Each number is 200 + 20 x the weight over the matrix's rms, rounded and kept within 0 to 999. Layers, rows and columns count from 0.

# layer 3 attention key, 96x96, rms 0.172, rows 40-63, columns 0-95
177,175,201,214,218,182,238,173,182,198,209,213,210,187,205,191,222,182,178,176,230,207,215,197,195,188,212,237,206,202,196,203,196,184,185,176,214,196,182,205,172,198,199,192,227,194,205,252,186,218,213,164,173,205,184,206,206,208,205,152,223,194,200,159,208,206,209,224,211,213,225,195,217,213,203,198,239,178,221,178,189,185,222,202,213,183,213,213,188,203,175,153,194,173,200,200
150,164,264,224,215,205,245,194,182,161,212,228,199,210,232,188,209,224,189,198,193,183,212,166,218,171,208,221,194,236,222,238,206,153,191,225,186,218,190,188,172,160,234,183,243,188,228,191,217,204,189,180,195,196,205,193,209,228,148,182,243,128,200,188,223,132,232,170,230,188,190,205,204,244,196,185,231,192,183,177,148,180,260,210,214,165,214,235,222,237,162,249,238,186,190,206
174,164,228,210,228,196,200,208,195,204,191,194,202,204,218,189,183,199,190,205,171,209,213,200,185,165,188,206,240,204,212,201,214,148,185,189,191,211,199,176,213,202,202,201,200,217,176,188,185,194,187,204,172,212,205,214,204,224,193,216,208,194,206,211,204,212,189,217,204,154,193,192,172,214,240,183,206,190,182,195,197,204,226,190,198,186,207,196,231,219,204,208,217,215,193,201
202,204,206,197,203,171,192,191,212,185,202,244,208,191,214,172,193,212,224,214,178,212,214,189,203,206,229,201,231,206,240,209,226,182,170,192,168,216,213,206,201,182,211,190,225,193,259,219,200,174,213,210,190,193,172,196,205,213,200,200,213,161,201,163,196,146,237,182,218,196,225,187,226,189,220,194,241,205,194,181,159,149,222,211,179,170,230,215,186,200,176,214,248,161,193,201
175,152,191,163,210,186,170,239,211,194,154,226,226,197,256,218,187,203,189,198,198,219,189,174,188,188,192,202,220,188,235,261,211,170,180,214,177,210,185,216,200,197,172,212,213,212,224,190,219,200,186,233,220,237,188,184,210,190,185,217,222,175,212,223,191,197,223,212,195,153,161,250,232,192,253,222,181,224,159,203,201,203,222,195,195,152,212,186,235,226,199,239,237,202,233,212
192,212,202,201,206,223,186,200,175,190,190,152,194,167,200,207,177,250,225,185,218,213,213,203,210,185,171,219,178,194,190,207,213,217,234,177,197,231,218,188,210,246,190,198,157,214,203,208,182,251,234,195,207,185,239,234,193,204,180,199,179,227,170,199,205,178,176,194,213,217,196,217,224,235,210,209,167,214,194,190,220,177,204,221,205,180,222,213,178,179,211,174,212,185,166,191
197,239,207,217,188,193,214,188,176,187,216,191,176,200,171,211,207,203,189,208,198,214,181,191,222,219,170,166,189,184,213,187,193,203,198,177,184,205,223,208,196,227,187,198,176,212,218,213,183,236,237,182,183,189,213,215,197,212,224,223,174,210,170,155,217,178,182,196,208,205,231,184,214,191,200,216,198,222,224,190,208,204,197,220,237,207,194,205,189,192,193,174,209,195,194,213
152,234,184,217,202,196,207,242,192,206,195,218,175,209,230,174,181,203,210,183,221,190,182,205,212,236,206,163,231,190,222,234,229,180,197,237,207,204,226,249,196,210,197,177,187,183,160,204,216,187,178,194,215,207,205,260,206,236,172,167,227,179,238,202,165,227,179,188,224,163,213,205,168,224,246,168,169,196,155,176,142,156,197,210,203,148,242,223,222,206,211,202,226,190,212,192
219,218,185,185,213,180,187,190,182,185,181,218,203,185,212,219,142,233,187,196,190,198,208,177,217,195,211,166,232,179,199,214,180,184,190,236,197,199,218,198,181,207,213,224,190,202,236,189,192,224,178,190,219,207,227,189,202,221,215,225,217,204,202,196,206,207,178,163,220,177,201,223,221,208,231,233,166,233,200,216,204,221,205,222,204,159,214,205,209,228,183,171,219,178,230,195
178,177,191,181,245,192,198,214,231,231,199,225,197,218,229,204,219,208,215,220,201,186,180,169,205,227,213,173,213,189,232,220,209,184,176,234,193,184,207,199,195,183,174,196,211,223,198,189,220,170,176,209,192,203,208,222,197,199,194,181,233,187,218,170,179,186,225,175,239,160,173,213,233,187,226,245,203,203,160,216,161,215,220,196,199,166,182,192,223,238,170,229,220,206,224,217
223,200,198,180,150,217,219,186,202,185,193,198,185,194,194,231,217,201,205,185,192,217,229,191,194,211,192,239,206,203,209,201,205,199,192,191,214,213,176,158,198,173,215,204,224,196,188,214,204,190,222,222,207,214,172,173,213,165,195,219,204,216,203,220,222,194,188,213,180,222,191,223,195,203,202,179,207,185,207,190,243,189,213,200,162,194,178,179,192,195,205,199,228,190,208,211
204,207,222,201,182,161,189,175,193,171,220,199,161,178,195,195,164,192,220,197,191,243,178,210,224,204,190,191,189,198,195,196,204,215,190,180,201,201,228,219,208,210,196,220,208,172,214,190,208,224,219,202,194,200,198,223,193,231,244,205,174,190,188,187,211,201,194,202,232,198,208,180,201,210,198,197,190,194,214,230,197,199,169,187,217,213,211,214,200,204,217,171,212,205,201,163
193,210,197,201,164,195,216,200,189,187,192,200,215,189,197,232,180,207,197,178,194,187,197,192,185,225,170,209,202,194,254,194,184,191,198,214,192,188,180,161,195,163,195,219,215,162,204,211,215,208,190,203,197,190,213,197,198,189,185,193,243,214,230,192,209,177,205,209,225,185,215,167,205,185,208,184,189,189,216,192,228,217,231,206,194,214,199,192,193,170,167,198,221,195,218,216
191,196,200,184,216,192,187,208,225,193,174,193,198,190,189,219,182,200,180,211,193,175,190,176,200,190,201,186,211,206,182,212,222,210,195,174,185,190,203,218,179,190,195,211,186,229,188,205,187,180,208,219,174,221,225,190,185,182,209,191,188,221,180,221,197,224,214,203,178,194,203,210,213,197,197,213,233,194,211,196,196,202,215,165,207,216,171,229,225,193,226,218,218,177,204,205
220,166,207,171,178,149,198,220,216,187,204,191,206,211,199,226,196,200,209,197,184,212,212,190,171,202,205,230,199,203,250,210,200,171,210,141,221,230,199,202,181,185,201,215,209,162,183,188,201,183,226,220,182,207,167,171,189,176,195,205,190,191,182,218,194,191,241,226,161,208,212,178,212,182,217,183,208,182,217,183,236,188,177,186,169,233,208,181,210,201,207,204,225,189,193,216
185,163,200,166,197,181,230,189,212,211,204,188,214,181,199,204,207,164,176,209,232,211,222,195,194,199,182,188,192,214,180,210,182,163,216,178,183,218,183,209,200,220,218,190,217,201,219,211,234,211,226,204,206,176,168,211,206,182,172,217,193,186,192,193,207,188,214,181,187,186,217,221,220,202,223,198,218,202,177,215,207,210,218,220,177,183,203,175,231,181,217,222,192,193,192,198
189,187,212,214,224,244,186,224,195,199,212,197,219,215,214,198,199,229,199,204,211,193,181,184,216,194,191,194,234,187,184,218,184,203,202,260,190,171,211,188,185,174,192,190,180,217,193,191,209,214,173,201,206,194,207,192,175,206,174,183,202,196,190,210,197,195,214,169,188,216,171,219,217,193,199,194,202,206,181,203,174,186,197,205,208,188,209,195,199,216,189,218,201,207,218,217
177,200,210,232,217,225,191,212,226,219,236,206,189,201,219,172,202,199,201,222,232,212,194,187,212,202,181,181,210,203,185,186,204,208,213,224,201,157,204,216,189,163,203,188,198,155,202,185,190,206,138,193,181,170,186,205,175,192,191,182,175,215,195,193,183,179,214,199,193,228,196,189,204,191,196,173,221,170,204,203,197,192,208,198,184,205,192,240,181,192,214,211,168,202,229,207
207,193,191,201,239,168,197,210,182,213,188,223,241,205,222,214,183,196,227,192,157,173,208,209,207,220,208,199,171,222,220,214,155,211,178,245,177,183,199,194,171,183,196,225,221,199,208,199,211,181,149,178,216,210,201,194,200,204,204,227,247,202,223,195,187,199,185,187,234,182,209,175,212,192,209,205,199,200,194,219,189,225,205,196,202,187,208,183,212,216,154,183,172,214,198,192
196,216,209,183,185,196,192,193,176,199,179,174,201,201,181,221,202,214,168,212,208,175,182,179,162,178,195,198,181,191,178,192,233,208,213,138,189,203,188,204,217,222,182,192,192,207,219,204,191,222,242,208,163,164,211,214,213,202,184,204,173,229,176,212,206,197,221,208,206,197,224,160,191,202,202,197,224,229,228,209,212,224,211,179,241,267,200,188,181,130,216,208,209,205,166,196
192,223,188,222,208,176,223,223,205,209,181,204,164,236,202,203,168,187,257,226,177,207,198,189,185,238,163,202,205,206,253,207,217,187,170,199,216,227,243,166,172,162,185,193,228,204,189,228,206,175,229,218,185,215,187,219,172,221,209,173,214,183,205,154,197,218,199,239,226,167,191,184,211,175,227,193,177,196,172,184,168,200,213,214,175,200,184,198,215,250,176,186,203,178,257,203
176,189,185,191,186,179,190,206,205,195,171,209,202,201,211,199,166,190,208,182,193,199,176,201,179,217,199,215,200,213,243,221,203,215,187,220,239,208,194,175,193,187,174,210,220,183,170,221,196,202,180,213,196,234,194,201,222,198,193,173,203,194,221,201,213,226,204,209,251,193,165,208,211,207,206,217,186,189,194,217,189,191,191,202,161,181,217,181,215,225,197,186,241,181,237,201
184,231,222,202,194,209,210,219,216,178,183,201,196,196,196,190,201,205,191,188,199,169,176,185,203,215,221,184,207,190,194,202,205,195,192,197,219,172,187,244,222,222,172,205,192,188,197,210,172,175,184,207,183,199,180,191,198,209,197,203,186,223,226,223,191,213,225,231,208,203,204,212,204,222,194,209,218,176,212,196,198,196,195,169,212,201,176,213,188,173,208,210,185,207,188,198
218,199,192,195,228,180,225,174,229,211,199,188,214,193,216,197,195,176,195,198,169,200,181,202,183,211,221,187,207,210,200,172,217,202,199,174,228,202,192,203,202,184,208,218,226,183,179,220,199,187,172,193,196,189,200,207,200,192,205,179,201,245,191,206,199,224,198,194,229,191,191,221,197,195,174,217,234,166,216,220,202,187,197,199,183,229,179,188,181,194,212,187,182,200,215,184
# layer 3 attention query, 96x96, rms 0.176, rows 41-63, columns 0-95
177,234,170,201,205,209,178,162,173,197,200,212,221,214,228,186,200,180,234,179,229,204,238,197,202,210,214,230,219,205,199,203,205,194,217,182,203,206,191,185,181,194,194,223,182,176,228,222,194,177,207,175,183,224,202,199,181,228,207,194,183,210,192,184,234,193,196,201,206,235,203,225,224,204,194,180,195,198,208,174,193,206,199,204,188,211,209,205,214,227,203,182,194,169,202,173
182,214,209,192,197,184,189,203,177,210,194,206,225,231,217,189,163,182,210,191,222,182,241,182,165,223,184,214,217,215,211,208,217,191,238,189,202,215,184,174,202,184,185,184,194,186,232,243,184,190,206,212,206,199,194,200,175,207,201,193,189,205,186,190,213,164,182,210,227,192,201,217,235,199,190,176,196,219,199,181,194,225,171,187,159,226,191,212,216,191,199,218,215,155,204,183
184,234,163,207,196,183,187,191,204,202,163,219,168,208,231,233,220,190,249,208,177,171,188,188,197,241,233,163,247,199,221,239,178,197,161,207,236,196,211,190,192,213,222,214,203,245,157,179,210,157,132,191,212,214,184,231,204,172,180,213,245,181,213,197,220,193,242,190,236,173,180,211,169,214,211,221,194,189,173,202,171,181,205,210,195,168,203,209,216,199,233,178,201,194,253,219
179,144,225,213,179,207,218,165,204,196,203,211,209,215,199,180,183,203,208,211,191,209,232,210,195,203,194,202,192,222,225,212,227,189,181,174,194,234,212,175,204,177,214,181,246,189,218,229,193,218,219,201,165,203,172,180,213,202,203,193,206,179,174,220,217,184,207,211,197,177,195,179,220,181,199,207,231,195,200,221,197,201,171,180,145,226,211,194,203,201,210,186,231,174,193,183
225,213,227,186,230,212,162,211,154,140,191,190,202,186,201,199,194,216,227,202,226,216,205,179,224,227,189,177,189,188,226,209,186,155,202,235,152,204,210,226,187,206,177,196,199,186,205,193,190,203,211,230,193,176,198,205,207,216,208,198,200,230,202,179,229,169,202,196,194,203,205,235,225,201,201,222,160,182,183,192,205,210,185,185,223,181,227,192,189,223,183,222,212,215,178,195
193,222,187,187,183,208,173,243,216,215,224,179,188,162,231,233,183,204,227,202,206,177,165,189,185,169,199,182,214,191,183,202,181,196,214,219,186,194,206,224,204,200,179,187,207,212,207,149,222,210,212,197,208,202,222,215,189,208,180,198,177,211,203,196,199,205,212,170,186,198,201,241,197,234,226,205,191,226,176,194,187,183,217,212,175,203,173,201,241,211,196,199,188,204,226,210
184,197,191,209,236,171,184,179,160,208,170,235,226,211,222,182,199,205,220,184,224,227,226,209,181,184,184,189,216,219,196,254,189,198,196,191,194,180,176,193,199,206,229,197,199,198,201,216,181,167,174,221,186,203,201,206,223,180,209,216,191,203,197,176,185,169,235,202,228,151,181,193,203,193,202,199,210,158,201,193,188,218,173,207,196,203,197,180,194,210,183,217,188,239,202,193
196,153,200,223,227,192,222,181,174,171,194,210,213,182,249,172,151,176,217,201,191,212,225,213,195,141,224,182,211,237,210,270,218,199,177,149,157,210,243,191,213,220,183,177,217,202,232,189,206,229,216,229,191,202,187,211,183,192,219,198,227,204,192,222,183,214,221,195,189,181,180,243,214,197,255,215,189,205,162,199,175,201,175,180,195,163,224,198,253,216,219,182,241,209,214,148
183,165,218,203,174,197,220,187,207,207,213,225,214,196,223,199,171,201,194,204,169,213,213,187,179,190,184,199,204,208,222,218,237,176,188,179,228,213,209,182,224,185,195,173,232,178,218,221,201,211,229,209,167,209,175,207,203,201,210,204,195,187,159,209,207,177,197,215,195,180,193,201,233,208,207,208,224,203,196,218,197,218,162,178,151,228,210,182,206,200,227,205,221,194,185,181
222,197,210,189,201,189,203,142,229,182,222,159,211,210,143,198,195,185,164,209,209,212,191,222,218,234,233,212,195,219,169,163,172,242,199,174,191,197,210,179,186,191,226,216,229,196,196,218,212,221,192,172,212,174,200,161,167,204,232,186,184,208,210,217,236,208,177,192,200,216,211,187,190,207,210,206,226,187,216,205,232,208,192,184,185,187,181,217,205,191,205,160,191,174,221,200
193,264,177,215,222,227,187,241,180,167,189,190,151,185,251,228,187,210,219,204,212,192,193,195,195,183,207,187,234,142,217,195,204,200,201,239,161,208,234,228,202,212,200,163,179,195,184,147,188,209,145,185,206,198,226,260,201,207,205,169,202,192,227,182,182,193,216,162,220,198,210,249,151,241,206,203,181,208,186,191,194,173,219,221,197,186,190,213,238,207,197,176,228,216,224,227
195,219,221,196,199,192,193,200,193,219,224,190,214,222,173,195,187,173,198,210,211,205,191,212,216,161,188,193,206,242,169,224,200,190,216,170,247,202,208,163,201,225,218,209,218,214,180,213,194,191,226,183,220,176,211,174,182,167,229,197,187,194,200,215,238,202,197,191,187,206,205,194,202,186,191,194,200,193,201,194,195,224,195,181,155,210,170,197,214,182,197,188,237,159,182,221
208,209,193,217,201,186,204,209,215,207,204,207,207,222,210,202,189,192,194,216,201,158,217,173,188,216,223,195,208,195,212,180,173,196,172,194,205,188,208,229,194,206,165,212,192,197,212,191,229,234,198,186,192,199,183,178,197,205,181,204,202,194,219,224,196,225,201,210,181,209,197,188,197,184,225,213,213,206,205,219,189,180,219,190,190,206,195,201,200,196,211,168,185,206,210,197
199,234,204,209,179,181,193,191,236,193,206,206,191,228,180,192,224,196,185,219,225,170,183,187,179,243,203,205,189,178,200,153,187,254,205,202,202,203,213,214,202,188,200,193,174,207,205,217,186,184,173,175,207,185,169,206,221,220,221,198,178,189,208,202,235,194,204,229,214,216,206,160,182,172,164,212,208,192,204,217,205,178,226,215,191,221,186,206,195,216,193,196,208,190,242,239
206,149,209,179,194,187,232,141,251,225,224,189,173,172,197,216,226,237,146,208,198,154,170,203,173,191,187,186,205,215,197,162,199,199,195,191,178,206,217,221,191,192,209,188,243,197,219,205,219,228,213,200,185,205,219,188,244,205,193,220,186,206,178,232,227,188,174,186,194,207,234,156,201,184,210,262,248,196,217,215,219,206,191,199,181,226,199,137,195,180,204,170,177,188,207,182
214,144,219,205,186,187,201,192,172,199,160,202,214,166,200,209,182,220,211,200,185,208,205,187,189,196,215,241,183,192,211,252,206,142,192,200,162,209,215,193,203,205,184,204,216,215,243,217,197,208,221,236,203,221,190,188,193,198,169,199,209,197,196,189,227,197,178,232,168,158,167,187,231,179,207,184,187,189,176,215,204,214,193,228,213,181,184,199,170,232,206,212,230,181,200,186
202,205,180,197,183,187,191,204,194,231,179,199,170,170,194,216,232,190,179,221,211,183,179,191,189,203,204,197,193,168,187,192,201,181,217,230,165,187,189,188,178,202,198,227,190,229,231,210,216,210,225,200,243,199,219,206,198,207,174,222,190,209,195,204,220,206,177,183,187,181,219,192,181,201,198,192,211,220,197,208,199,184,230,243,216,184,191,201,218,204,206,191,206,178,201,221
190,152,217,224,187,177,216,223,182,232,212,226,204,236,228,175,187,189,208,196,170,236,190,224,201,156,196,199,186,219,201,247,205,215,187,173,219,187,204,184,222,215,202,213,211,201,201,208,177,173,211,208,186,208,187,194,205,199,228,193,217,191,170,205,169,206,213,214,195,196,190,201,216,185,208,187,181,200,195,206,174,210,188,160,199,200,216,182,182,186,202,242,228,200,171,160
190,234,200,201,179,208,187,260,214,209,219,175,211,238,198,235,207,200,216,210,208,143,227,155,190,184,168,191,217,226,191,175,205,179,218,207,239,208,177,222,189,222,195,187,200,196,171,199,212,205,205,173,205,193,212,228,189,210,184,191,190,190,214,213,201,207,196,183,190,185,218,204,207,219,193,203,178,216,217,174,190,182,228,195,190,210,166,222,208,178,186,192,164,189,197,222
179,204,193,186,181,148,190,187,179,214,174,230,202,210,223,195,188,196,238,185,217,200,177,207,159,220,209,191,215,165,201,224,210,185,186,190,230,207,209,207,201,181,187,198,208,169,217,226,200,187,188,219,194,206,169,212,227,185,198,204,209,182,204,167,190,173,238,213,249,177,179,188,207,213,219,162,219,208,194,212,184,208,159,196,174,233,223,185,206,214,197,200,220,192,238,212
206,190,197,216,207,187,212,174,189,174,193,202,217,226,213,169,186,178,204,192,196,228,213,226,196,208,204,201,204,207,202,212,229,193,177,196,187,225,232,192,213,190,216,186,214,192,176,233,169,183,205,193,171,208,163,197,195,185,219,197,201,173,199,187,211,192,222,221,214,184,195,191,217,201,188,204,208,177,209,218,205,205,158,188,184,203,206,214,215,206,198,198,240,185,183,205
207,236,176,218,192,216,205,240,221,213,213,192,207,219,202,224,215,182,198,205,196,169,205,190,204,183,209,209,185,222,178,205,156,211,193,224,211,181,201,238,170,212,195,228,204,221,166,200,212,205,198,171,213,184,226,189,170,188,191,191,198,208,214,186,228,225,206,191,193,193,203,206,180,195,190,188,207,208,224,194,187,201,233,201,202,207,160,198,194,201,201,183,150,202,205,231
206,215,174,217,185,198,241,196,221,205,210,195,187,199,218,192,214,172,176,192,195,189,187,196,214,223,215,192,223,191,216,155,193,215,188,174,186,168,209,225,204,217,196,224,180,197,147,193,235,210,202,168,185,195,182,209,184,195,195,185,202,196,195,218,194,236,178,181,197,199,223,209,182,216,193,220,218,204,205,224,205,167,193,174,203,200,200,208,222,163,203,204,159,222,192,202
# layer 3 attention value, 96x96, rms 0.184, rows 32-44, columns 0-95
204,194,211,230,214,190,253,176,187,180,174,212,184,234,177,242,183,221,187,206,212,207,207,207,251,164,195,218,178,234,151,210,210,205,216,181,191,184,195,213,239,272,218,198,185,221,188,172,189,252,217,194,203,169,282,216,201,197,202,229,203,224,182,237,174,201,162,183,189,159,205,218,205,220,239,218,151,171,177,201,197,200,196,191,224,196,244,170,196,147,202,205,186,201,166,216
193,202,191,193,237,172,182,210,214,206,196,215,229,177,224,208,194,196,195,200,233,184,213,176,215,209,210,175,213,167,172,224,189,162,211,206,198,174,173,219,184,229,161,206,186,229,208,185,225,194,205,206,200,222,218,186,168,198,191,197,192,206,211,209,179,214,220,181,177,194,175,237,231,175,205,215,177,198,187,195,207,226,206,200,212,190,182,202,220,207,181,215,199,200,189,160
194,191,191,194,169,205,179,186,238,181,213,178,254,157,215,183,160,178,187,227,242,196,158,221,151,195,211,203,211,147,217,196,196,202,205,188,188,193,200,182,174,153,197,214,204,199,236,247,187,209,193,204,197,220,130,191,167,199,198,195,165,182,210,173,228,179,224,237,166,205,197,204,226,186,154,184,264,263,203,220,199,195,219,220,181,190,194,235,210,226,238,211,193,198,227,166
181,191,189,191,225,196,200,202,217,204,184,191,186,183,206,208,219,179,245,206,238,177,223,169,229,231,182,167,193,226,216,253,205,197,211,176,182,197,192,163,190,212,184,197,206,166,220,211,206,170,217,233,208,199,190,198,190,183,216,225,222,220,200,210,174,183,193,194,217,195,191,195,240,197,225,213,185,195,179,217,191,189,203,197,183,170,167,192,234,209,197,197,236,230,218,182
191,218,159,189,217,156,174,196,214,199,173,207,196,212,228,191,184,176,219,194,202,196,215,158,142,258,210,205,233,200,203,222,176,226,176,186,206,158,214,206,260,199,207,198,186,188,195,211,200,174,224,214,204,206,162,192,193,171,216,199,200,199,201,203,166,220,222,202,198,183,198,170,170,186,224,226,214,207,205,220,206,189,179,225,188,208,190,207,239,209,217,187,183,204,224,198
199,181,193,191,223,238,200,177,138,179,181,202,224,148,226,158,190,210,155,120,180,195,235,225,189,139,206,214,213,189,198,207,219,185,194,239,223,227,220,201,189,222,215,211,240,167,206,203,177,181,194,200,155,229,224,215,252,216,232,181,202,179,170,199,215,193,263,182,214,211,228,227,200,198,182,178,195,177,216,196,205,197,211,197,171,166,185,201,207,232,195,161,234,205,232,215
187,200,212,203,193,236,207,213,183,264,178,200,210,236,204,226,209,217,187,207,136,170,241,223,201,185,202,202,183,263,171,194,243,162,212,210,203,218,163,183,151,217,203,170,221,246,181,208,212,193,191,192,183,202,217,215,201,194,168,207,225,215,193,187,216,193,199,200,217,218,175,186,214,208,221,211,197,213,180,165,187,209,193,226,198,195,146,170,176,208,181,248,229,222,163,221
191,182,227,215,173,201,221,188,215,196,217,196,243,221,197,186,201,180,166,214,171,159,149,202,213,205,207,213,222,193,225,177,194,213,190,194,203,194,217,198,208,189,205,211,219,203,198,222,203,206,191,185,183,203,169,184,199,193,180,189,190,197,202,199,224,175,212,215,185,207,201,190,185,209,180,203,228,213,216,199,205,175,208,200,186,174,179,223,197,200,215,192,195,198,168,222
195,187,174,208,212,226,227,177,212,225,181,200,206,165,216,204,206,189,218,218,230,203,192,225,202,186,189,205,182,177,198,216,211,179,209,195,185,218,192,171,171,215,189,184,220,207,190,212,218,209,221,219,200,202,194,191,199,179,181,204,206,209,212,177,180,200,221,218,207,191,196,214,216,212,209,200,188,204,152,226,193,194,219,182,196,162,224,180,201,196,197,201,207,226,210,174
180,195,169,181,209,210,168,194,235,238,224,203,184,181,221,198,222,206,205,199,207,214,205,191,203,179,199,173,198,218,197,213,203,199,210,215,203,222,181,201,180,180,191,201,202,207,191,171,215,200,202,223,211,211,197,195,207,185,197,205,200,186,205,187,162,198,228,194,228,216,172,239,208,212,206,205,192,185,181,186,187,222,218,186,176,184,178,184,206,199,165,230,242,235,199,176
207,200,191,189,206,215,209,214,207,236,209,203,221,187,229,207,218,177,211,208,192,213,203,226,195,214,199,206,184,179,198,209,212,153,207,194,190,212,178,179,174,206,154,188,194,234,173,188,232,203,199,211,212,218,178,181,180,185,170,198,234,206,246,172,195,208,185,210,205,196,153,226,212,195,233,181,206,189,173,213,204,212,203,197,216,186,212,197,194,227,167,230,204,192,168,167
199,224,159,199,222,175,179,202,215,218,172,210,205,191,227,199,204,189,232,196,197,189,213,161,196,221,202,188,219,171,184,230,194,192,205,220,210,172,191,229,197,216,156,187,178,209,205,198,217,192,225,218,209,221,194,198,184,189,203,207,201,205,209,215,159,217,218,196,197,218,182,216,216,176,220,216,198,181,198,218,205,206,191,211,204,199,201,200,217,210,179,212,175,194,217,191
208,183,230,206,186,215,218,204,173,178,212,209,204,208,194,191,204,202,166,182,171,211,209,244,206,165,191,229,202,204,196,170,229,187,198,191,195,229,213,197,223,199,228,211,234,185,201,209,182,211,186,189,176,186,194,200,216,217,186,206,191,182,184,189,231,192,185,207,198,198,205,181,187,205,189,164,220,199,221,196,199,208,205,186,200,196,209,199,197,209,208,188,211,198,176,216
# layer 3 attention output (transposed), 96x96, rms 0.182, rows 32-44, columns 0-95
182,229,211,216,188,192,203,208,204,187,271,200,172,198,207,203,250,208,205,178,157,235,181,184,220,209,192,254,223,188,191,186,171,192,165,191,234,243,226,210,212,198,179,234,246,184,221,184,200,214,181,213,159,198,174,181,157,134,209,217,172,194,165,200,237,211,216,188,201,193,184,184,117,207,193,172,268,164,230,213,198,212,247,199,169,227,166,210,210,184,148,181,176,213,217,223
202,234,192,189,182,209,190,204,184,185,194,192,205,210,186,201,219,232,202,179,211,213,175,207,248,232,220,171,201,201,176,175,160,198,238,210,205,188,194,201,212,196,209,217,170,223,198,201,214,174,195,210,216,191,225,200,201,176,207,195,172,208,214,191,208,195,190,180,234,206,215,197,176,206,164,210,210,166,221,193,176,192,197,218,228,187,195,193,182,160,177,210,160,231,212,222
182,211,175,204,213,202,198,211,187,212,157,190,213,177,182,205,200,191,177,228,186,139,221,199,189,213,212,160,170,205,228,157,205,221,201,225,163,199,193,209,166,217,154,184,179,193,197,200,201,192,177,181,230,197,217,213,243,227,200,188,206,236,189,206,192,210,226,218,198,215,200,218,245,191,204,260,156,253,199,186,233,208,156,225,192,174,222,229,152,219,235,197,237,200,180,201
196,201,190,168,206,235,233,194,165,176,197,180,206,195,215,184,220,216,185,207,207,196,173,213,225,197,246,207,211,204,165,199,177,220,207,214,210,197,200,232,190,190,248,201,188,208,197,247,186,172,204,179,185,200,203,226,207,224,206,194,150,197,161,198,231,201,204,210,239,220,218,172,179,227,187,179,228,196,228,199,162,192,203,196,220,168,174,222,194,176,211,206,188,196,218,196
242,233,196,183,199,182,184,183,168,191,199,174,229,200,207,175,168,200,179,229,200,192,190,200,217,206,221,158,244,201,190,163,173,201,221,215,188,156,188,199,194,210,236,168,183,203,203,209,227,178,204,172,203,196,219,228,224,186,201,247,189,195,212,227,203,201,196,191,218,209,190,227,183,238,205,213,208,168,184,196,170,163,166,213,230,208,200,213,202,194,182,225,191,187,171,213
195,141,235,229,188,162,205,209,200,226,171,261,198,207,234,194,200,222,194,181,183,199,229,239,169,192,207,192,184,194,248,239,235,206,183,194,193,189,226,189,205,191,203,187,168,159,211,192,181,183,225,197,186,205,226,243,212,204,218,180,219,185,205,192,177,184,189,223,213,171,198,166,236,213,168,176,181,215,189,194,185,223,161,198,184,201,218,203,192,226,210,226,206,173,197,152
212,162,204,195,205,236,244,205,194,215,208,215,199,176,194,178,191,212,180,201,182,226,206,220,216,185,165,209,186,157,189,219,224,165,203,184,228,206,189,186,246,205,178,250,216,191,199,187,179,214,210,207,170,200,209,197,167,194,199,148,176,142,200,188,175,187,166,224,199,221,219,183,201,181,208,188,213,234,182,214,202,212,283,217,205,163,217,171,230,177,210,165,212,233,224,211
188,184,215,225,198,198,213,206,193,206,194,231,205,179,178,194,180,180,211,237,190,199,229,196,197,162,183,189,189,203,236,204,234,225,183,180,197,214,199,166,192,199,184,199,193,167,214,200,191,220,166,187,224,195,213,179,184,218,173,194,215,213,202,196,185,198,205,224,178,188,204,220,247,199,207,214,194,244,199,200,233,192,170,202,182,199,215,220,181,207,214,191,235,195,188,174
210,195,199,172,208,238,246,223,201,203,200,200,196,200,203,192,247,217,162,213,183,177,164,203,231,205,234,207,176,189,210,194,180,189,184,211,181,202,198,237,194,209,201,210,219,218,192,203,196,185,193,193,208,182,181,189,210,188,212,176,185,202,175,194,198,192,192,202,214,182,207,197,167,215,171,195,190,208,211,181,164,215,232,221,220,166,175,210,184,207,204,202,210,207,238,212
220,190,173,165,191,239,238,186,198,191,197,179,205,206,205,219,229,232,184,173,226,209,172,235,224,236,229,204,181,187,179,219,176,179,203,196,201,192,174,217,239,198,214,198,215,218,173,239,195,210,216,209,199,191,198,200,211,195,206,179,200,187,228,172,175,185,172,208,245,198,204,175,192,213,163,190,200,199,214,206,162,195,221,201,253,192,199,177,196,169,180,216,168,198,211,188
196,201,185,171,216,252,248,237,202,192,198,205,205,203,175,191,207,199,196,203,201,207,148,207,236,216,214,205,189,191,175,176,195,196,221,203,184,194,169,213,220,205,210,205,205,238,193,191,225,192,195,209,218,173,190,167,211,189,222,184,176,205,203,189,186,206,165,182,186,195,205,211,172,191,191,201,189,181,193,192,164,203,243,212,233,175,183,179,185,184,210,189,188,235,230,230
229,234,193,189,186,208,191,201,191,199,205,182,204,216,189,197,210,225,195,201,204,200,172,205,242,217,219,172,217,198,178,182,153,200,237,213,196,160,185,201,199,193,227,204,176,217,190,193,224,174,207,190,216,192,222,216,205,186,216,221,176,195,209,206,205,191,181,175,221,205,218,197,180,217,175,203,209,165,191,193,167,182,206,216,240,195,185,192,205,183,178,218,163,212,199,236
178,167,207,229,216,182,211,211,204,214,187,234,198,187,206,198,187,181,208,210,182,197,227,199,164,189,178,213,184,208,221,216,250,197,167,188,202,231,206,185,200,201,174,186,203,183,215,189,188,216,190,208,179,199,181,194,202,204,193,196,211,200,199,203,185,210,199,226,171,178,187,195,234,185,222,192,181,226,200,213,225,230,187,197,174,205,223,200,196,224,222,195,226,188,198,172